config.yaml
n_kv_head: 10
d_mlp: 1792
activation: "silu"
norm_eps: 1e-05
qk_norm: false
attn_scale: 0.125
bias: "none"
parallel_block: true
init: "normal"
init_std_down: 0.0
lr: 0.00902
batch_tokens: 131072
doc_mask: true
Each number is 200 + 30 x the weight over the matrix's rms, rounded and kept within 0 to 999. Layers, rows and columns count from 0.

# v: layer 11 attention value, 640x448, rms 0.0558, rows 112-127, columns 256-319
# o: layer 11 attention output (transposed), 640x448, rms 0.0357, rows 112-127, columns 256-319
# q: layer 11 attention query, 640x448, rms 0.0493, rows 128-136, columns 256-319
# k: layer 11 attention key, 640x448, rms 0.05, rows 128-135, columns 256-319
v112,174,213,215,127,168,224,214,146,210,172,153,242,180,183,293,180,257,154,136,241,174,256,226,213,140,229,265,208,240,154,179,217,210,230,260,173,244,200,228,191,182,193,172,239,201,212,178,188,199,190,155,232,172,211,172,179,162,172,140,196,243,152,244,219
o112,258,193,197,213,268,210,213,207,146,272,231,217,169,185,213,160,225,181,164,217,231,260,213,191,177,186,185,168,185,223,154,197,200,229,147,251,208,139,214,210,217,169,146,309,164,186,84,223,210,249,155,176,219,164,180,179,215,193,249,133,133,239,161,186
v113,244,138,264,157,270,195,202,190,245,242,191,217,232,189,225,227,267,152,204,250,235,270,208,168,205,178,211,195,199,149,198,198,218,182,190,203,159,229,133,192,202,170,211,177,188,214,192,229,212,211,148,192,144,230,176,196,196,225,223,188,224,186,187,180
o113,209,157,243,210,248,132,213,143,164,215,185,197,202,205,261,147,166,193,240,185,233,179,195,149,189,183,158,177,203,177,117,155,228,225,241,266,210,245,153,164,169,184,220,174,137,205,202,174,224,156,140,174,212,218,235,190,189,212,283,154,259,196,168,218
v114,142,246,206,247,146,174,188,160,177,207,211,200,224,211,142,188,183,147,136,217,268,208,185,209,227,178,220,190,219,178,202,177,214,180,211,245,196,175,185,214,218,186,176,205,208,213,163,192,192,211,223,237,191,196,284,213,233,173,216,237,216,250,195,226
o114,221,200,224,175,129,213,163,180,173,184,191,176,219,227,141,134,149,153,212,221,171,185,208,181,190,156,233,216,190,153,193,203,191,201,245,202,213,246,212,189,171,86,191,214,140,191,192,217,219,205,190,188,185,211,204,166,214,196,163,202,263,244,201,228
v115,216,209,176,204,264,178,211,174,200,214,252,236,188,140,176,169,232,252,143,233,207,188,181,247,158,155,205,225,220,200,230,193,250,211,149,229,211,193,182,176,256,201,152,250,169,211,183,177,223,201,204,210,167,247,217,197,194,198,184,181,212,230,217,171
o115,181,247,177,177,233,221,201,162,243,195,148,178,278,173,189,204,260,212,192,243,195,254,205,184,155,177,176,240,238,194,256,251,232,181,216,247,208,212,207,212,222,245,189,209,173,284,184,174,181,219,216,233,232,227,267,172,151,187,184,147,155,162,188,171
v116,197,217,177,110,249,178,223,196,220,181,189,205,208,195,255,263,217,159,184,228,194,204,179,198,222,180,244,223,156,162,234,209,220,198,225,235,186,242,169,199,230,243,207,231,193,189,195,175,187,220,192,207,236,224,197,181,195,199,224,173,189,195,206,258
o116,251,188,204,137,194,219,219,204,269,204,245,200,154,145,215,223,176,174,246,221,174,157,214,256,199,181,201,211,168,159,219,196,237,241,161,230,230,183,182,239,204,230,204,133,244,179,185,201,195,217,232,181,214,213,202,168,196,111,197,168,229,176,166,222
v117,162,211,216,182,201,179,259,191,184,143,224,272,221,224,195,193,195,186,197,169,197,134,215,214,190,171,198,202,217,276,169,165,163,234,187,183,209,157,193,240,183,153,196,183,182,203,214,183,167,174,182,252,216,171,233,219,218,184,186,182,212,180,193,203
o117,200,194,212,183,212,215,189,205,178,142,166,183,209,214,194,201,161,193,234,164,201,161,234,172,216,212,210,251,263,212,190,205,268,254,184,185,204,237,183,214,199,164,194,178,179,195,219,208,248,102,156,199,157,234,214,209,220,218,152,182,201,196,187,233
v118,221,233,184,262,193,178,247,133,198,158,221,200,173,226,216,189,204,214,229,258,191,234,172,212,159,139,232,258,170,154,202,210,205,200,189,200,165,197,183,229,194,230,196,229,216,184,215,216,241,166,146,221,225,243,123,247,266,209,253,182,135,245,219,220
o118,223,247,208,201,195,159,166,243,150,136,159,200,227,261,246,131,118,166,231,239,190,156,192,234,144,251,246,237,203,222,202,225,219,224,196,205,224,166,198,220,200,191,167,244,235,209,193,193,193,194,97,193,148,176,152,197,180,197,223,170,177,199,267,219
v119,183,196,257,139,184,214,185,175,144,166,253,243,184,152,210,218,165,201,212,149,152,130,204,207,175,184,231,157,184,227,192,239,241,200,205,197,257,211,220,244,210,215,184,167,208,161,179,192,222,220,176,203,243,241,119,225,231,186,187,199,183,151,210,170
o119,173,242,233,148,246,180,148,163,199,218,166,193,238,162,175,199,176,209,245,115,152,220,184,231,167,225,218,148,248,183,298,216,262,173,212,203,268,229,275,201,181,225,225,231,214,216,176,184,204,260,245,206,265,212,209,191,206,120,267,173,190,166,156,167
v120,230,223,207,210,221,261,228,128,188,221,250,204,201,307,209,208,144,210,180,198,154,138,175,224,210,225,249,282,216,192,196,223,216,234,218,239,192,215,239,154,206,164,187,160,234,219,169,188,244,213,186,236,248,197,182,156,214,134,224,219,195,232,222,186
o120,141,202,191,204,158,198,230,138,218,188,195,213,196,262,215,184,219,159,187,213,217,150,168,210,251,228,183,215,201,180,257,204,248,203,177,154,189,158,190,195,182,150,237,184,183,221,172,238,219,156,213,242,227,181,191,199,131,184,162,258,225,211,117,228
v121,197,233,195,105,194,222,215,239,197,239,224,173,182,221,226,209,166,239,151,193,148,206,121,180,193,155,216,246,204,218,190,165,180,179,222,192,181,201,203,201,154,226,164,165,186,185,180,223,180,188,144,161,184,203,191,179,257,196,188,221,273,244,256,182
o121,235,196,184,135,183,200,150,217,179,242,239,151,195,229,174,234,192,217,177,241,246,222,167,222,156,156,192,239,157,220,176,240,217,196,213,213,219,244,137,244,203,254,229,137,147,200,196,163,250,127,164,143,176,245,217,247,178,178,198,266,231,215,192,243
v122,168,203,231,171,208,197,127,228,223,176,235,211,187,194,208,203,225,189,220,207,226,201,192,230,216,175,196,197,229,246,169,208,218,213,164,201,221,166,173,204,208,248,210,181,218,251,169,198,224,212,220,202,221,153,183,243,239,193,209,210,220,213,182,135
o122,173,200,250,183,191,133,161,235,254,169,282,223,260,226,159,194,206,158,220,216,260,272,220,183,182,241,161,220,182,216,156,143,228,252,214,270,198,224,213,200,176,230,218,227,214,192,234,193,213,120,232,181,242,150,235,230,185,187,279,194,247,262,131,221
v123,137,264,189,214,212,214,185,202,142,175,169,175,166,269,223,320,246,204,169,206,175,253,172,160,184,231,148,195,179,184,214,195,200,238,220,214,161,165,182,191,184,235,215,202,242,206,170,166,291,208,172,172,186,195,201,222,151,172,168,169,210,238,168,193
o123,148,278,139,207,257,212,253,248,181,218,253,197,177,227,200,261,213,178,214,218,129,203,188,216,197,205,168,173,169,161,209,225,223,214,147,211,141,201,237,226,90,220,209,166,239,194,211,171,289,204,186,163,192,181,194,245,227,159,188,205,157,242,232,181
v124,155,214,257,222,173,192,189,279,251,169,203,190,253,239,195,237,188,205,190,163,193,157,255,155,231,218,184,214,235,209,171,187,214,205,216,157,189,203,168,208,205,223,175,255,177,187,262,165,239,189,213,240,177,172,256,194,167,256,231,224,165,148,223,193
o124,122,212,231,237,197,210,160,196,160,239,176,152,186,276,56,189,183,222,166,230,244,195,193,123,250,182,187,267,200,198,148,216,229,198,137,143,211,185,122,205,227,260,177,211,205,208,286,160,223,214,190,226,156,230,189,164,170,275,195,207,185,137,205,128
v125,205,204,215,226,212,192,213,204,185,235,220,202,233,263,117,202,202,176,206,223,235,192,234,201,228,184,136,188,211,230,198,237,184,215,208,146,158,203,220,191,204,205,182,204,260,215,206,190,230,182,152,225,201,202,215,234,243,201,185,125,188,257,206,165
o125,195,204,162,197,257,203,216,235,189,167,205,179,302,289,152,213,191,215,181,221,238,219,215,223,217,236,201,207,116,209,169,221,192,232,201,138,218,214,261,222,207,152,183,235,175,263,203,175,205,184,178,226,207,268,200,252,215,217,237,205,224,283,238,161
v126,200,169,133,212,210,169,230,246,166,214,146,191,151,237,180,178,157,158,215,277,181,175,186,204,216,225,169,182,201,185,194,211,174,185,154,170,226,184,186,240,151,125,162,223,192,179,228,184,223,162,229,145,235,125,212,203,218,205,208,183,170,198,165,185
o126,160,205,152,211,187,208,255,246,138,207,127,254,172,186,212,224,212,224,228,223,209,216,234,217,267,254,169,195,233,234,208,213,202,230,207,196,227,169,248,277,168,135,207,200,209,220,200,146,191,129,223,229,240,232,194,287,238,151,193,198,202,166,180,195
v127,144,254,177,221,264,203,190,240,201,189,237,162,232,195,199,219,207,202,147,206,192,179,199,217,231,173,206,199,208,168,182,210,190,145,269,210,195,224,243,193,159,239,224,211,147,190,141,183,210,194,177,175,255,185,230,141,207,223,207,168,227,173,200,229
o127,233,160,243,176,177,231,190,206,182,185,255,221,172,155,252,245,148,221,203,168,205,218,200,228,192,248,231,225,222,184,139,151,251,206,144,170,183,255,222,184,181,196,197,196,151,197,253,248,203,223,222,225,247,201,216,180,181,196,221,168,211,201,223,227
q128,188,198,224,205,190,164,173,237,238,235,201,217,245,181,198,236,211,208,231,241,168,180,195,210,121,221,256,164,237,166,196,163,207,211,198,182,241,194,181,214,208,210,227,222,187,147,170,163,186,172,204,204,236,186,191,189,206,233,238,173,120,220,161,203
k128,208,239,187,207,239,241,208,209,224,172,195,220,182,201,216,197,197,242,211,205,180,232,192,216,199,215,188,210,195,177,185,187,224,224,243,220,196,224,202,205,190,220,183,166,208,229,185,188,220,169,192,202,212,220,221,202,192,200,255,140,214,203,181,206
q129,197,206,168,120,208,197,207,195,161,173,197,172,245,163,206,262,214,204,207,273,220,209,171,190,142,195,221,222,171,158,192,196,187,180,205,194,208,158,208,245,197,188,184,213,217,202,174,215,235,207,223,236,262,169,187,226,223,223,196,226,241,214,184,241
k129,208,238,182,183,241,181,166,172,215,240,219,226,205,225,194,178,210,209,240,165,229,185,219,224,232,234,238,228,242,190,208,218,173,154,208,151,210,228,205,210,188,232,196,184,144,183,141,209,220,169,211,211,237,217,156,162,220,170,230,205,134,190,235,178
q130,261,193,218,188,196,233,160,191,177,159,194,192,193,152,207,226,223,216,204,197,207,178,181,198,177,174,217,207,187,149,186,213,180,201,198,189,179,207,166,189,232,222,251,196,203,176,228,239,167,185,191,238,229,193,203,210,187,222,139,217,233,173,202,194
k130,199,232,174,206,210,169,182,200,177,223,228,213,210,226,198,218,152,206,197,227,228,196,216,195,195,218,229,220,260,195,240,176,181,164,189,218,152,208,210,156,190,213,241,213,195,235,203,180,183,232,199,209,213,254,177,214,202,135,167,218,175,192,172,149
q131,205,208,232,206,199,140,193,223,176,176,240,199,203,245,197,177,199,185,169,187,221,202,173,213,281,168,182,206,142,251,204,225,214,202,173,197,181,232,235,211,164,149,204,229,191,173,194,220,206,215,194,176,153,205,210,244,227,168,163,185,178,181,225,229
k131,192,232,199,141,236,203,157,191,221,234,207,209,182,195,177,212,215,200,208,179,200,170,168,188,226,206,178,163,170,201,221,250,204,194,178,194,198,212,270,197,241,259,218,180,170,204,192,180,186,239,223,257,212,153,180,198,216,153,235,205,230,223,195,215
q132,234,218,236,190,137,177,202,234,232,184,201,183,203,178,183,175,177,193,158,183,225,185,210,251,206,181,226,209,191,197,174,252,198,212,181,189,158,193,202,210,221,177,175,195,211,203,159,196,231,153,218,207,175,199,231,220,184,165,159,200,206,172,207,178
k132,181,202,202,214,221,114,183,152,230,243,150,130,148,208,192,105,191,234,216,181,199,164,232,179,185,216,245,263,237,245,253,201,119,189,194,221,164,193,212,211,221,207,196,210,166,178,160,186,208,176,191,219,231,231,103,201,217,129,180,309,212,145,223,143
q133,193,154,171,192,177,172,229,209,208,214,204,179,202,187,175,204,199,173,205,221,168,179,231,216,213,212,196,184,214,233,209,195,194,205,195,198,237,172,175,201,208,195,217,160,177,236,190,192,144,234,206,132,173,240,172,159,215,188,206,198,194,170,164,166
k133,225,204,172,173,222,196,224,202,177,183,198,172,223,198,217,169,208,197,222,223,191,208,212,172,236,187,203,201,170,198,214,175,213,210,238,274,231,185,182,219,206,205,187,203,191,207,211,189,213,200,192,204,188,221,179,210,202,215,196,201,203,232,258,194
q134,251,191,162,205,170,201,185,253,209,203,205,253,219,183,189,228,191,195,196,164,155,203,203,261,169,155,206,178,235,188,200,230,234,228,222,184,196,216,183,209,200,243,273,222,224,188,203,212,238,152,202,167,215,152,292,190,197,160,203,220,178,180,158,246
k134,203,217,172,195,187,145,174,158,223,192,219,196,208,204,195,214,177,218,192,202,196,155,152,201,218,141,248,252,192,247,265,217,213,214,198,219,141,169,239,162,170,208,213,195,181,154,204,253,198,237,184,233,185,172,217,188,224,160,199,197,193,185,195,202
q135,230,196,221,209,160,213,182,239,179,210,252,168,136,185,190,167,202,147,240,150,225,167,202,191,256,225,188,235,207,212,178,195,190,240,198,187,179,197,187,188,191,213,196,178,214,236,206,237,178,193,207,215,202,210,270,192,188,175,196,214,160,193,169,249
k135,238,188,217,214,208,200,182,144,242,179,241,263,182,218,194,161,143,223,189,214,216,256,197,222,151,195,213,192,216,221,163,235,187,213,224,238,190,136,152,222,213,139,152,216,213,209,199,194,202,179,215,212,199,247,242,213,204,232,188,202,171,175,168,267
q136,186,158,172,206,214,136,268,239,188,234,237,163,221,207,204,158,170,223,260,207,221,226,242,200,189,218,176,151,171,238,171,165,182,172,246,180,221,171,209,183,166,186,195,171,193,221,215,162,173,237,264,200,220,226,173,217,230,225,235,226,183,215,224,190